Each number is 128 + 32 x the weight over its row's rms, rounded and kept within 0 to 255. Layers, rows and columns count from 0. Numbers have three digits each. The size before them is the row's rms in percent of the matrix's.

# k: layer 6 attention key, 256x256, rms 0.0869, rows 52-63, columns 128-255
# q: layer 6 attention query, 256x256, rms 0.0964, rows 53-63, columns 128-255
# v: layer 6 attention value, 256x256, rms 0.0727, rows 0-40, columns 128-255
# o: layer 6 attention output (transposed), 256x256, rms 0.112, rows 0-40, columns 128-255
k52 093:196067140070155150163085143134117130140104135100087080134135140118208142138138114089140153125146151162136138089144122155145115142128126133147167144104124161145077119164210089114106075082092154136065118153122168104088075092160096139094088090109181120139182082164122139125104105128145098178193101182195210126134103128153149133153165095185134110122110111123134134148183151105092085075166
q53 081:103128177074126119104136151159087109142072082083137119100162146161108165123123130127104129161150168098157146100112127126129135141089145056108133135108119167126160184183130146147121096166148128061111152213078107136046120114167161134127103104123133091155122188157142099124114155146084155123157135167178120123099120104112142188161176169062111085087165137095127093099126128111164118155140
k53 094:108119167152094105131131095126125060019120150135112110203160167095078119134129128120114095175139108074081152150079169141165148124106116145119096095138137112141191091125089134124131137180156138122183156117128115104152119202129115149136163124154128143147085149102115123101090149100113182132080127115111119169100084179167188101122121157184157102176131072102117174195184120076152124109103
q54 082:208152154110122117155107153143109129129163130157047085162136087115135083136131103131148154141146117182074074138107172142092102107136145137129151112135138102121169154111108164139137080150139163136122095123110150156139100117113122098021151161172171144183060131092118165165176091110051106150153124091150154135101044092145145135092126141119090075134083130093135153096156161104175137104146
k54 093:189095121103134129114137083116106126046158187185130157117192114173151139166116113105102160154108133081160199119131149201146102111171169148084109108129132085102118099109105159136091143153160157125144152145163092165141135069125101137091107193066154108213103157089163114160126105076108129138140132097175142117135079116138100141131092120124124161149122153163090133167133185043149118156161
q55 081:129133159132116062111092104084209095141092081111123094141116131135141120083146146121159082135130109085128161116101068160135162094168105099068116159154093115165146115148147141094181221124116091111123158113121134084102135099105165178206159079141158092093096127150179171094191129121112145113138184097091068128132154198122117177173114086093098078170039139145124143108159111080128146172134
k55 089:117150105124112162158128099158083168134159148143201057207125102099118151146185153119120098073143081099090135117056125100091139157124152139167079124118082135145125085106109152120131166131090054138105119168124116132154087131138170074190114103181152143097149175174108116109101151127145166122079092147140077110113166141180166141105189067111113144105134141107096105072172118150124169093103
q56 086:139129134119133111164157143123108117153148185171153158179101082113070124054111160143096145152133101098139180126138191155129094128117077060129156085133178123130167154118167093112191117106157109087147108143154081116072197103108108181167184152132118107164088073184159163115075186144167140123109160049112156162149091133141151119172105096147142080081131113070095028083169193139201182126128
k56 100:144099146166110150141197100102110136114130154110169062111145088075164107194127141112156152141095110144182170124147136149103165148113102147158151115124126162114139125127133126092107159109146191103085064161203043141096153144156158123090100124145212067102183109168133181118094123152116151122123097073165053140125141128120185113136113120120095164133156132171125115119126138143128144125137
q57 085:182146175128053096135093130185081115153105128149176093129173155198149068170142077121118066129102134166176097098123129105099140144131211120108201106085092149112105098128100158135172134164172118168136068179114084096138112105143183151111086087159116131175169127100189131126106184072098166111067103168120122135177063124146178157149093131062113119134136130065129055137177178200118129156138
k57 095:090153123116088143108102099090133134206130127128079133147175164141161137123156076060106166161102134142156157060158170092158157116198161158103110072135145145184077132121198118135137138116118161112110172101097121125107114176168129128144089178114124152102137163092161123097075104096113115112066225149119088125130153124119156118124100076084115134161077115114153082130119074073078129137101
q58 086:165144148132123078138149175103142144123127088145149103107133149110134075122156134107186158119162158145155123128185130079153145119084143168090143090065122063130143050159130129108149114089138133023098148135133111160209075208118115139140136117157103164153133168131082120118091128134135143125167073190152077128130139178132201084188148123116122183113147114097073081143114157182173138112135
k58 090:155126198085119131138114051102120115190101175130141151118115093066099154171081159193086155097101104091184145104129220108188171126191063110135148110157122102159102168153139113129161101124108089150156076154144035164116130125117102139114087095141128141099132094060117181109120152080172144055183126090096121178118144122085167154127112129137140178069147158150115157118100091198130188108125
q59 087:109101088104102128168117080161111106114159085192108114165124074137106123171123180156130112117140104158145138128174102155134192125141118075072066162140107133120113109141138150143105121107133060103165160091156099111166093154187165132094103169118093122138146137112152124132138110114156152099135181168167103112131124137118185094175047092128164104150116173223121108075142090139085143110100
k59 100:099150077157130149130117144124085042117144133106130119149112131142115165184130082143120154141171094099116152141097144099148191130128123221119077173050162122109128141125120115129139153145109126119183147146141094128113134124062165179127061156122107135142140150127149122088138117103122221122073134129050119132160120120154066206116108112142105151086069173096147121124149080098168195135066
q60 091:122084145122121123153132089077132143127106170108124175123105130125060141186134101123083125100143224141103126116147157119181126147092182132057204140105095118118143125134103152099130144084193181102173159136114180123126091160086136169134162169152072125135186101190179143077128143149087129107173108112109089181132102118111141191136109163114100096099158088096113086104113118136091147144163
k60 090:102214121124087140113136136070105100196181157185150075173165149097118100159135136112178110167036090080160151092131102129108155175136182118131048154109157127102116126163145112130097129114094134112175124209105098134095104080172107105148137142169108122097182068109121119103086142133110086102088130181136090152135196106117131123176166158093097123121138198124141140095156074120111113072101
q61 079:147150148136125127096109096146127143079109185141129083065118138121164160120134130156150134111106082098069171185155160141164085150068205131165168132137128147134142084136089102149177101166164049137146105097112136139096166162150116147171147080087160092146094113201198092122128109111124211105101088122106136126132145120036193191150118120166118111094081102158143138139121146097142171154156
k61 092:126112146041149125119134158104102087140139161155125090130153122142129152145132178086116148149103148119113119111158179111150091165154101092154141110221170130126131137136147110147120055151072142160082083138123111158155133168102153171102141153093112143121122179139110094105115123167124161149154126075159087080118156095194102113154116132111109155116111097139124095135113162162122127124080
q62 086:109138054171141130160128118129143092150140113151100146103136154138149153123125164133100182095155119064106161111206189096163108140108079152162133131133157071143156096122157118127143129099151107100128165136147119162144148053152123105128140121127093147146158141068138142119112109158137097151066121123130135092141135092086143092117111137117107210096157122212116198069100150100220222148143
k62 094:193157152115126116112107158129145106089115161136125131087087093085112198124126167127157111191118054123160071123127183084140112126103188114159112139160151139116136113136126122130199085094136158112148102201094147180122189117108148174117125131131166116089130089070132112186152160062075115158165060153094155129131152093161085134148122157138167120136154114050108159114107131152121112088179
q63 081:149144127168125128062153119138095108080116105107109114105136095121164146088144151131121128081133176126163122110168101096165168161116136089110146152107132106144123101158114131124140161156140194077106097124192101153104101072102109087104144132101148121109101142150176088118188136122087076141087143130155143135104141152147188166095178071074171111112125163149110093143175145086075102218206
k63 091:147121076094117098115152154128095134153127133158143115172188165142085095153152157181173065134113137084118133138116161153165159115084106141173198111094144081148073101133124155087188145129119175123126107148110149085101150054162157126212132139141172140072137139118178074089130108176130166096075146167120031115111151122136177079137115127113114096122092094116100133151150113048087144160116
v0 107:181139095138162098157175129123130099134099155126185165089105035136198141139139132113116152102066156133131125115153143134158122109195127129128119069147113140179138141128122097097117132142220135135111084094121125140115146172147072125126134135121139114186154185131111122145080073157137151122154174114067120154099130100118138071130109150053055083100169137167082087096132174164142083150171
o0 102:096180125131071080101109156110111152107092118104059113137151098112132135123218151105147104113104103141175073141117134058112168087130167133185148093104064132148143121145070149161104103157082136140164092163089162134133132132116141175086116065129151140161133107153039110106172119098150125175130111147079126133098108136181089156120127159085186140092093120108100092191142102130119109129097
v1 115:145128137152143149164155129125145078134154098094145165108090093035099086164073156153182097141103156119128126120188158156123154152084155099095116095118123170139067184147164093107146120090139097124111121109134206111105132171123086153139081100122158118137157177093101118147131125093143129129110145176060109172087148136143135119085083112125151099092120135136144077062067118172162133151128
o1 108:161135144156123119102147130113196169171095119106084186140112134174136129126140080129106106114083052092109122063122121089096086096183142113189172160144155063099086111147131140155124172165082161084079137189128149157131143110099102105147168100139150127127128095087151123142142120149079141167143099108096172095139089162138137140164111117151150111120130127140137138180148142072105163089112
v2 101:064135170130118153121168131086094083092112142101159125119159134140170128131097166108175094070079121111142098108125110123153180126140151176185139138151162107146112182159192104182107097113082159107160098168128119119109152129125147112148085095148166050067107134167145110115105133107096162141156187162105135079199112116096156077069045124191197154090138146053125153186132180111186083111120
o2 097:153153157142175115085135105186196126130139153088179139160128197108165117104137162103136155105131127099075174146120122121141132102139128105096128081145137121139111083091102178115085150154138133097087164123080107142097114031144116167135106105150151145122174175103142097126128180181080100121135166157081111107117194118139077158129138110100106085187112143135099063125112109034073112113125
v3 108:121107127114152075137134151052174125127170112082172151120117135121130139122116163153137077104062138147157070214121127132166088209080186109193136128150142159092096118109133132074147146143179105072095133097162165114090110130135165103115167122117095102197108138110145143124135084167101118182173150108172096208095142129136103152126145163159200141161181171081114086176121126128103067138155
o3 098:171176126168130208140128114109089163150097092088089130082121107144169178134160119089164138139078142147076119112134094137116188083142155096096126074178106169137104150146158108113136064193071151181103128178108122126068133136126136093127081089134182180138135148140129073131129101125115148150109163122070213102142172211144193124201130082069122078122085119136135159158134128122103117148107
v4 106:107054155123108125137148167182181126165209169107146128120088134107090160109124092154147130100146062098130094057140116112139086086181180144117179170069172126159176116107107133079094145100154147108201187094130105100159169133104141107104178068153129122070157126098128143096123160139127100160112118112143127117096076159173195107080146123137180210074077118146146125127142099112170097081149
o4 090:163120117139191153143168153104162085140089196150093088200137158173164114114110219144133073148133187158064143110119171113133174153106133152127118121201157133140104100119141128174192133172102097141170097094175177141083123155182096118167115198104146119111110122157129136107115097112085138091127100066129179120127141105079068123118128138150133105148109103064137119085141116146097108144116
v5 103:131126167131123139093155164201136188108117169181111089156177088144172068157132117115097168086154218081124169041089144076164126210159173166083118103181065095089131144145103115138085115104083158159117162095150143220110131154160128084162093129148057106076139106098141132078112145148085135105163126194132106138126196167145098145109127122130093134115106106113130153172079044122121123121122
o5 096:148141076127080117163104142097110071200060108101134176122175170166128152056118137141133083121125138162149197130142126129087121016172105133108178125120177161165124065105178140140170143137091106066097112162114131086093158130112130136134136103155136099144072144148186134161127206097131077084121126109125134121122070137144157123174107102107191138125075113154126152133112179089177109127093
v6 100:082106133090150153095103139128155072179143176143175091126098122133119105087168110096147123143161165151086138168125126097168124129085197120188099091102167082098140095139106147119164193155134166091102136101093103111127162097158196103111162145182130118165100143130113091111102147116088075096128044092084146098246129127124119172105183139120093127152128136105133152150114126118151137117127
o6 093:171063148082130121129105127144094167135162171157111114112102147137139084147118165150167134173133132156098138121160123163108176135136083170129174121127026101175151034125156121153057069126127102130102111123169090068080121130108166141053129134142112147152146169184165157080087181137199129093139136165195091130098145124171146111106130154098174166122149093110081071120104127180129128144149
v7 103:096133126127087145160149122166128019163053129126153129178119119111100114093076133111176101166117134100101079078143108169117116134150156087121079153097138131151073151154126111209121110114121118120106151099151117104186187124183110158085129135135162131150132130112134082136147141149201119138111141049104111124154111184127165137191109084161113103133108215146127102063126129130186114162119
o7 089:170104092137076110101110148161090139126185147016131140195139083097113123140137114069098098097050104126108196145122093100166151153088103150106188168098095150117128148130165155121103099088126187113163098146074117087078118150084105115162118138141163100143160173152120212144162071155100149109085110128131173119151165128159163135140137144117126130104162073151141140131121124097103175162178
v8 104:168125113111110130140135091171094107146196121134104127119131096175152107054083150094146121108150121140131107127143102162101148067110095081097113208082139153099078105089088145160113165103136119169062139139181066081075191161134134160170076202097142136117119109118107086136148085132111145131138117116124135139088134163138161137092085161191203101174136155159125130093136153143104178176175
o8 096:159111084055117101125176156084112173162101157129136174101116167127094142132158126155124126134064110157104163151117170112137061151053185099115101106209088115121162174142145075108099096087167149134134123120121192119112106121106118065156148064121132123080159128145117149122174118166158144123101105101138122159171108146108117120161148113086162124158155129134129178163137095090165170143133
v9 096:112162150036169079103113159083144162098079138123138090148158148150124099153113182119140164097152118112106099110159111069146153129105140130125104109154143175124149155076136176133145131094179138161051108127136169129092114094111188082121156177092093161106123148224096116169190097102095104114142085183195126136132090098184069105158122140136100119102101159181136151118187108130105106145068
o9 082:158089068178132167155125114121124128129120138073092102122176067114096139094158093107197105199106157132171136159133104150170087085137148098155087142119131123115122127135095141134166097213075179110182165147183134157177125167094093138162158086170159096124160131110134167132108127125130168143184128125151094110132164099102182108073162160077115093085173123073157142107025156134161123117179
v10 105:214122160099124104133107092134165038104156116175071120149115112158111158081113122061114125145101136077163141126146147140122138167118159169134118132161145137079116140096089082147124085163165156116161099118161146085129129117116143157162098136116110080097174123072089167089156135134141145110155122143102116136152089156126153112120131140117132107118100132104133138083113137178166131167125
o10 093:111141102146151081105137155110122165184117141119173112185136082100144142145183073156128151140127128123101081124100104118127126084164118141144134106138087104117103106151169131068107132150099203162125202156097141178124085182166122130116178121080106202199069132157178101162150161141133162083121126127083129159163125178135083154139092160067117144094146094096129123189090151095133208070101
v11 109:125124045129110181140160105170120142117056178073123137143078140123059137101090181100150114125145053176152113100163149106103147095102099170108124136097159093171099182170116134170154168102181147153190157156116094106161138097147110168153123109123115117092129144129142128149099097122168105180110155164122110163121124068172180088129129105103093172077141118147115113144222129114194123119149
o11 107:154122181142172122072150132165156130117109169146120115122179130119147145141088099117138145174055145091060134131112103131145133156123119103162095153095113145084067111146130213101142100144140150120163055133127154115131140148101127095190181107199145140062122110163057172139142135133116062113155144103090144136134147144076142141131153118159102155154145185087130124112066125150122152146126
v12 112:057183137086137137140087123133127180088085128112137098141065097122199121102111136106103124158144093106068121144104196085168126105234138157096050141132154164132153134156127105145144101127132122181159099097086158084135142110117167192115090124122169180069121194063167145091166114170110113111109138105123200157109122116137104123112165072106158112135120190137123129106155115140150165123108
o12 094:126085160101120150064188088127158131158153156142139181131126115091093144092145130101154121142117119119117130090156083123092101075065157109163144147126102130154213151105032183091091166151141124080078131140099076088154139113121133186130155151164141152164175120129172153128136127139143139128097148160102114110156154160093143117094064177133163193130143078094098139151136128111090126150189
v13 096:177132141100074138160119076112178086192156124116100093116103160134093093144088116124137122122080198142131121120138096071073169109135078141140186104158133085164127147139107141077169156134178105164099129121099104091105076154180141141135099102145136090134143132132051100131133086103087163137192144125137096117100062153130113115151093137125109097080177108104086140121218174127166117213143
o13 078:174148120152102118117177141114139184089063112144073151109135136155161116090142120142131104197086071094139152128094194166166093150189124113146115150074103114119119149143149149118083097148167208116096148184133151121109138106157134214112142163127122109109156167166119150156097103118135119134108192148104151166225152148143105178118122147102086128112163144116175137192061122137182143109179
v14 103:178135081197126207099121097197078165062097136132130148107098102166083179152077186138127148109107125154136104099095127138141116143109121116114154162149059130150141108096101104125123127121159092141135144183132099094134156090119116126084125152129143130124081123113157097162126126102105074097124112075182053154115174204115138123155145137165123137146069134165158082106180173117135126183103
o14 091:083146164070136126162152125131109126182133149123126097103147177119115122104138108149146123088163097102075164143123136116155098183096103099139072132113076133145109067119140139153127159130170189144172152142125191074159170128158068112152126150113111182146125164193053094157087120109144169152116127119154159101086109075132140141142124124127101116128160177077076161110162167123158079133136
v15 104:102173060160080102171118132154123066179079120161181125084153093122097113077136131126150088114124178092120103112177155128096167070099103091156223081138127133136162160162104107133150059138122153106190144096133106117143099145128114125104156148159145158108141080133163176118118115139176145164085139115130095117176170145127118068098107135076076088140151138168142180153170108114142134105108
o15 092:181136138104136132147148087104091179093135140128095118172157186156153102137146146119118121115149152181164139107134139147083074132185187198105097146138159108090140148102134145149110200105128142138125152132061143146111141116074145137135068036137071153158130142150110136105151156141152088120118159109107139131141116104153125087126122150117163107136158119099096051151074210074153147183102
v16 099:129139143126156124089145112147155110097143131109106099091101139159091111134150149089116137101147155144169170144120130146165066120118158098145188090129119185091169147124126131071123124137131102035155180121141208095121171093182102097100098171110165138144140198124151131109135198189113114099157171097112115056139117178126145170164101130073167135161121117115115157096118168110157095088115
o16 090:197117138138079136119116128170087127146143142111137168175146080112134175135157149165116064101141185072096124145120115174105172131118116154099085155144075094118154124158174146183149119132080091179082152100146121121182145135137119160097138095061095124157138127112120090113120121160117172133059079149134086129161103123171112191197081112083143215142121202145176150108126094134129121128100
v17 106:091115144132163155147032154187167145073155139147123092145125145166123122093119122121064168095158106153071137081120156080136108137110140157119159095126166135152121147069133102161103028124055123128133136132165145134129107160184115158154109124137103138100103114110199094141161115156145177117112037170185085124133133097171159066122145145116117063146070148171172086114162102174201137094172
o17 093:114097107097134095109224079062073087176086153178182110165151160142082112141166088092182160200130148131175137170174137228113154140070134134097060084133110109127102056121137118147127143123151079171161173132137130131107131132081131099114157122103084177102138156105061174088126155138055116108135160130092171096102098144071141141144104135154176156158166085138122140083108117125135161147095
v18 101:169116134144085055150086077192146091134130149158152131178116120125093135111142121107141127114070139118127109158128105137108122143137101094156118126092121131158064158129110073122077084120188065213175186112143121069137098089128091199046168110112173219089122148147104113122139114123107122130116127167101125131153126100137132138145149082190151118117124160152089040129091076070118142174146
o18 094:031123089105115143055163124111125135117111159121156132095189120180115168158126110109151133203173119075117141125134096146198145153097085092102099143134059127047155170155130141115150200158112107104145152170057087143085105097174164089155161113103104076109128186125118123142188093154130179151090133124137126132105102118118062193141114192105133118165110138133149113113161165201073147174143
v19 107:121092144112156097115149143137148096185149119117149155103143099130183102073151097127112130107164166135101111149174099152129162119122142154110211164148063184142160065107156174061137137178114151153113159088129153129073128112134166137145195147132115118094115139154131138114119138163116100116119087123092129079149129133136084171064104171154159089127087097099110136104141138150151045151170
o19 098:169183076144071179091143119081148200142117142168139093141115222182142139119129085114120110147134154148156146144065114130163088086134181148108143081181140104114112110099131132120190114139081120172177127157130138127167052057181132097058151124122113155155105140102091114127131127082085095169157127168127146089111116093192137113162129100126146177166133153078154124145152142112163149107121
v20 097:139125149127096129134148087109130093113104135110164155114145095112150109175072155079144131159127165164092134193105116127172135136084157112137124117153168139138164081095146118095087120046079124157138132055165185093203092093116091143132094034107127099139126102109146143093128107101139067129104140137142147133135144123073144122178139123149134135120119158095088163098120093138156104136140
o20 089:143128124137106176068088150179184075143127112113140120098125167125137134052112154182096110163115103086147132122167155114116156132127126126092111116140075121103101134127105134139177152197123146145113195166139130128041160175101145136096133141107092139131129120074106148114143128082033152123165099074105126110137093096157153144062116117120109105100094151190143132129179109174121142194120
v21 107:172146108157141099145159126099128097127060089125155133166127134132149138167076118121132146132101107132131085094097128143141137126096128118153075130132137105114099131165138118178143131118186150083139152167096140059202189128135121136125056079167105115162127140091238090154077085132147124102141184031121153152090130124168120141140150137108113083081120147087127137091156157129101135138112
o21 094:097091114125130142094139085151169140126209152102143135088144103120105138149182082195125143124157095148130159134101160151101155162119136110134152143092142159090077083162123124082107118074126122255097077151117148164081123075117098151176095066164142145106078102138044121167162108119087145142076136179173168117160110125114154093161089091145102099133117161198167122140091107149144101125111
v22 110:145100134107146143152148124144110138083056127119130101169115159042118127142147145128115088136115149116113128096070121107146078118148161102140045117109074181122142095134188117125118096112127090125101098125101105157128154138108081104177150169137127093121123179086143144095083068173108140176139105110158101133130163147111155138134075103144117123142075075178105124095167136162117106138112
o22 102:056136139157088117076192132144122082142166125108129178168185097130129106155169135090156120078089127106183054122173143152133112133154106161148161134124161095091169113096146155143154133151105171140097074119144192179093109066116147148108083141117181134103132162109119149180160131159131104120112102122055055109124152148156105053141160168166136144116204141076101182128144094112139178133168
v23 102:064128101104089162059164187163197181136147088088137096079158175105190173128146104129132126116077157152071135163138132072115169136174136115187131156135146117127144163115115121124164133085169151084126136106167163091144191121178138111200116156115161120159125118111140124139127122092124140112174110088150175147131182187166124199064214142175160145133103107083134130105083131150102086128116
o23 092:148139140098188141161108122110137196171149169105074171139052098134176105108139116123137141118127111144144103112134132209114090108141139167151187119103174123164133108116155114115126141149117126111134117165077078091129106153130174174067115175129124138111132087117103147151180160164101118125219154177137173117128089091109107142124157121073069129189108128156105138171176131164148174134129
v24 105:135158108109138167095111144141137068109150090143126109129129111175117169140202095157117148100118158150167164157132075190157154180077103148080106101162140112128153144091080106140119129174124107137141083163098114188065097095137127165093131067106117091118146165164116129151148141216096096141125084120141129082148171198144133135156165122108155097126125164126173079042150127083138102099150
o24 093:174140084129116100103082122078102154154110155128134088124080082149166136142147158134068114168176133152118080190164157092155141160130139140167098098140135150090104182090159147182145093133124076158066183144117172080175110128117169076182136162109117143173099169153114098151089127115170090089109150198082115139098101067139092131093133132098119128088111102144096153153098153098096161185178
v25 103:127173159156115127119131108096164152110057128142092142094159126131153192193121099112088147058153120137102084101142155145098116161095065164115173094117115084070117155118103189164075161069117133106120091157110105179111169121125120142147185077107107054130119130131145146146136100121148084165139093199167070118154095134110126089122131119120129123073094125195146134130125114093159173178155
o25 089:110135137135199127137130147165108074131146156141190194136139107088129088148144176166154171141142112134166121105133083082164119079134149149101135145118114106086095119074179143110119092116080105074169090145156145117198176122124131144168128192137142117128116154152073129127106146117128070126137130088095041141093099110121144164155127154157087146163142170104149134110146173088106065006125
v26 093:079106127118072168154092121138151156173146096126158167140051115114131126135096087121131154159147071196146084116105131130191118137163114104154183102099159140102150118142167082116145095073102032152142163176147179091114154132068087115116133133098128120142068081151145150108153143152127109100158144171150169199111167186158127146093172150156147068181120102080114094135084161115121072111165
o26 080:147078154142183122127124120073128089122139096108042153110151105056157185119142168135096062100119136149056125173152151172111101125087182125114114109183063089115143088180125191121144142165114120133122083132105126148116129130172158118080145150099149116164151149071097098132190090110155134141152149093123115103120104137098136141141154148127072131177184148168097091190166147149147147165117
v27 100:119099147127127112144184082152155143128106203106109121160114092145098146128149135094059125140090085134129170123132143152153152084182091186145109121127157131127066145149128134114145100178161192093140078145101145131165141112104077073164103132135151189061129191094106113115135085092091078122169097071135128200192121078162146111135057085067108150139173131118101129141179120163147081122089
o27 087:099145182151124111100101151153118130148094145159166050101164121109112092133140167125133191094118155133143097075137052125120160138103157095148154170105123139107095122143136136112135040070149126114143177101146080108148142141149141173141161044096193117107133115133123147137118145107201188182072144160117160060052163134094092194124113146163106090094073122102150141118117130113145158133141
v28 112:134124121141115132121058122179116112100132104132149159128093091142122094136090157141127141137027106145159121147111080074153065181145121113168183111166084131065081146113066104128135101115128125167148160138186177097096212149163097147134184116088120122128135118161182135169144124110166145146092103185138104141127144120194122131124154149151122082130137142147075099129158190069140068129107
o28 101:129177128104168110106143135101123136133151151175095079113151087103057124106151115085186127186145085094094110107072149121175154123150131102101063102102139162137113117165138140054149114079110128178164126190111101122142062099143143141156106133101107130126102215063090116124167106104137146116162159116102115124061061119114120175182075157149165117174107156089146140108088100162153125163141
v29 093:174082135118091084126105124181087112150220162158159172047061079148132083142135165145138079107090108092102118090167112104217147202161109060126173126092144076099202105105151131111122147085132099155092124153121091112151161127117128168121136111141092088131133118101125171154098104146156146092124187136120113132149174140127175137099173144167168125081159063080094108138141168170200132176126
o29 085:106102122139121124115180144124201146071118107102043119114106134178096136112126150122111121129126116129092133144113153124074079123103148130092100125120099138098146064107096119130093151157185099094163117133110133138141064116138164082093100109090168165148083147155078145172158105104151136163161130094170158130080145176173090167151086137179098115202165173117095147148150131109077106125167
v30 101:151145102152100136159077151134107132128151136112116103100174153124102113182160107073106123164123100140121194142076119107111123119142131105102068146120157105104071116204161103098115119117076098126115090077120057150188055167114118124130083165103213169138127116110168087111121121102158147095063153137130134165100161128106088097171132122177119200159133126155127199137126106167129137128122
o30 093:159096137125150132107108112146107133134123115158115172115136136108123113132071182170119076153081138158112110130171123111066077140126034092121186151112146188136164204106136145159136164137175160166144135140125120185117139095122179075092122128218058133166133087148125121146088110181151173122100085094118122099181127109127175131150143131116119114121157133119138054078079115128169111120126
v31 099:160130164172109138106163120138141110130214100156156170167145140100139096068059137110100112091182152093124121132145110127147127108105133070091183138149152154117170128163166183138184108149114093086156138120130098088148069136147129127113150125124070147094117084099106161149135176148116135176125134163146138100203166092130143143143128129124155108174122145159109099133096118150202119128149
o31 089:178127100167091134124127110117076140170210132118092148150113140152097102135155172127065111151084098113112114162106166146110129152064091155122116074169079147113070091070098142150180143122113126152089193130120167098161124150152131154142150146100139126163168141125158123097036173130083137122081152072181175131079104178124138131110115092167096128112115063197148177044144162115131160136092
v32 103:150138118180130099063104146115196135168142145160086115137121172148162152132127137173128084104135123205111159101145148119114120166117117104155099076121111096072121101097150120122074170098060168157125124137067112141129124145148136116117157168110037095132081154099094132136074130154103144094137093190138094117127139123171118110149150076133097075089098173083112071090139115163158127116103
o32 091:089098122137102103180142127107092089109118145147204113050137048144106094107147100137123179141119124066128117176104114175101109083206084137119107166116148170088120127089124097167198144145112092102160101125135153169148083067106159057102114092183182101111160127176141095122108139109124053191110139159169123053084145156120092131146106118121083077121108070155151184146121144157104146134127
v33 095:030136162114160076132108126124191114133142119154148147048135093191075076131169078120141124135097149183132125102105140138112056138155101107105162094169153075181190106113145133161130127093147101116134105127160147116099136153112139112161138108164110220152174147122113137146165176109106083072112114126131131119097147158165131105194120146116169151108143066136148160074114120203171095134084
o33 091:146126090174142161136159166068142162137156117094111103126086085097123119170111166145055174071131098099136157129149153131144100120103167154141169125132117167158121122102200165093103131121104115120130124159161076130190153119097109105114112149087156086129089097148105163111075123140181131161083137119129172190165095136080145220116128039158073162103078201132136170139158136111081186103161
v34 105:067136124091149084146159177113033139068116078119146132114114116082116143182158172107192135167116094130102198156170190139107147119187058144122094082146124149107152118163108125150167169118060081158132146062101192133135135148149158142125105133103155104128131121129167112106122133103156114092128165130114109117117112120133177119213127119116135163105086069137150113108139059119080186135165
o34 102:141147159176100142145150139167157113178136095045174152049078135151133062170130144110089090122123155192118062072089151093137124107124189131141133125133148149137070116104157149150078135121155126104093132106125113135109155096106108132156088100126100130107105096110169128152142141100115163101095143103119103105162138116107075037140171126132086109158150202122171096151096140158159150107133
v35 109:101119143140124177124086164109178097110149137147190111144156132075169085142103137150181111156142138091097171162142104090126088176144093119112134135132145140117072141085128120146084085144140139083152068159091181164117103091134152150192164049189095082154142142175109172174155101105086150156100093144127103101146083190169200126125156122115168076120098089138189153134093160110076166123152
o35 101:098131152148107081149128081157113152136133104050131139139196097160132120167130098151132179142110158126143106060126183145113137147102136088156131070132087144130127110112105135115080108151066107138157149151172123124153115090116087123058156205176102128134139154079149142163129135130090100092155132153156162101079139140056171176148062068135150126097203122101157133072103109140125124102085
v36 100:080093145149114105166127139099181108144079132173088124138094141117117065144141135114119165138149105178147118084100119063140120090110159165080101068128137157192123125155128164158094077182075149081168144103138165134107123127129095121120188129213127157153113197100085173162083195132113162158100063091140145146110155181173139125128106095133162160115100062155149114097088097196164113160142
o36 098:092156128188093115124157103139139116140155099124160125101091156112195148160086159101081073119130151167137157112172136180110137129129091090151188146145150141127101085167136124138147102145184100115131105126091088089173169185117081167158088156094176160170152087121160081143137122144093119154116164190147113152091107126070073142176140116177132118112095130143164174139146139100105146156078
v37 105:139099138049165095143108102077123112077124094064167145123098126146073099178122136137074160130122184110140124216116167100173199090072142136109113114087166209136134109113152125104189109143118126120130083116096157128103121128112139095125135151136186082099141131204150108121139107119121148158135131143131133159159120105114084089121122113112161179102095124091153118083132123155147090136135
o37 105:130198175159113136066159103116143169194177128085131082172149134092200130138138122073141070155073135126142107040139160102088108180151165112120182057157157079144109125164128129149150090195106169121106184121137136165106138076134135115166165109201126082124140111084148138109088172142098130128081124096148095147146145086171170200100158158136143135132142144175114110117137109114123111095098
v38 096:121095099131122156131153118161181065121083112102113116155128147084121186185119107084148110134069121157128102062161144113050135157117124154105162100123107148105155165136123126144096121074149149138131106137152114125124179124216140150145157098115195098145180106128085172098137154158073166102099146073100095118073089094122155072202126104113141114130146134155135121141059102064134204077154
o38 086:117181150133157098119125142133068139135153169131120170118128096158116148136095119108134098135207102069168169159122109164103127068132153109111122124123086157073093149176177123146139197125085158154146143085075158080146177090122109113137090169143105105163111106118198086171120154079160143097055128077076079118185067126053115133103124111093165179155115163152184139093134167097107154092131
v39 099:165121108162123160154107212116147152077154126107124101141166175144126092113160120102121089151141138097122161067119116150118121149099065135134131122146153096126141072081142107141184067180188205167109092069139124105070129109147150122093099182099145166140133172114135140142122120168119236076149127114153126176121158140155144122146108119167155112121084096142144088096120135161179110148113
o39 094:166105094134114154106130113088089169106106181164122073169119061155163160128157096082100152136097104148114104199105129084085115121146096085147113150141175155094141221189129106135094147170132154123119160141152154131160117135158151146127126064080062142128128106150131152175123139158113077163131165098100146134132074154138082110158106085094119163131139150087103119158135175123118131170105
v40 108:157129145148093117099158138104112071131079131091105176171123097151081129121131173148149137122160077104125130204099125177107057137110108167184095178074133147132095190157153187161179162154182164165099128179091164090099131079137142113112106109097146116085095139102120107120158130165154096135123120131069195178095166192155140119159164102102105146106094107107138106141101110086173167204142
o40 093:182120116131154143156102144165149116081125170151113106130119108150133137131150124097113074111081140156145074112143050112184136101136134072163133137149147114176130121121142104118114115146108123119112122085132161139177114087079093110184180135113066133138134174128199156092137099116140173125121147144132109113147144146174088129164108181115080129094130096105127154157141193155092173134150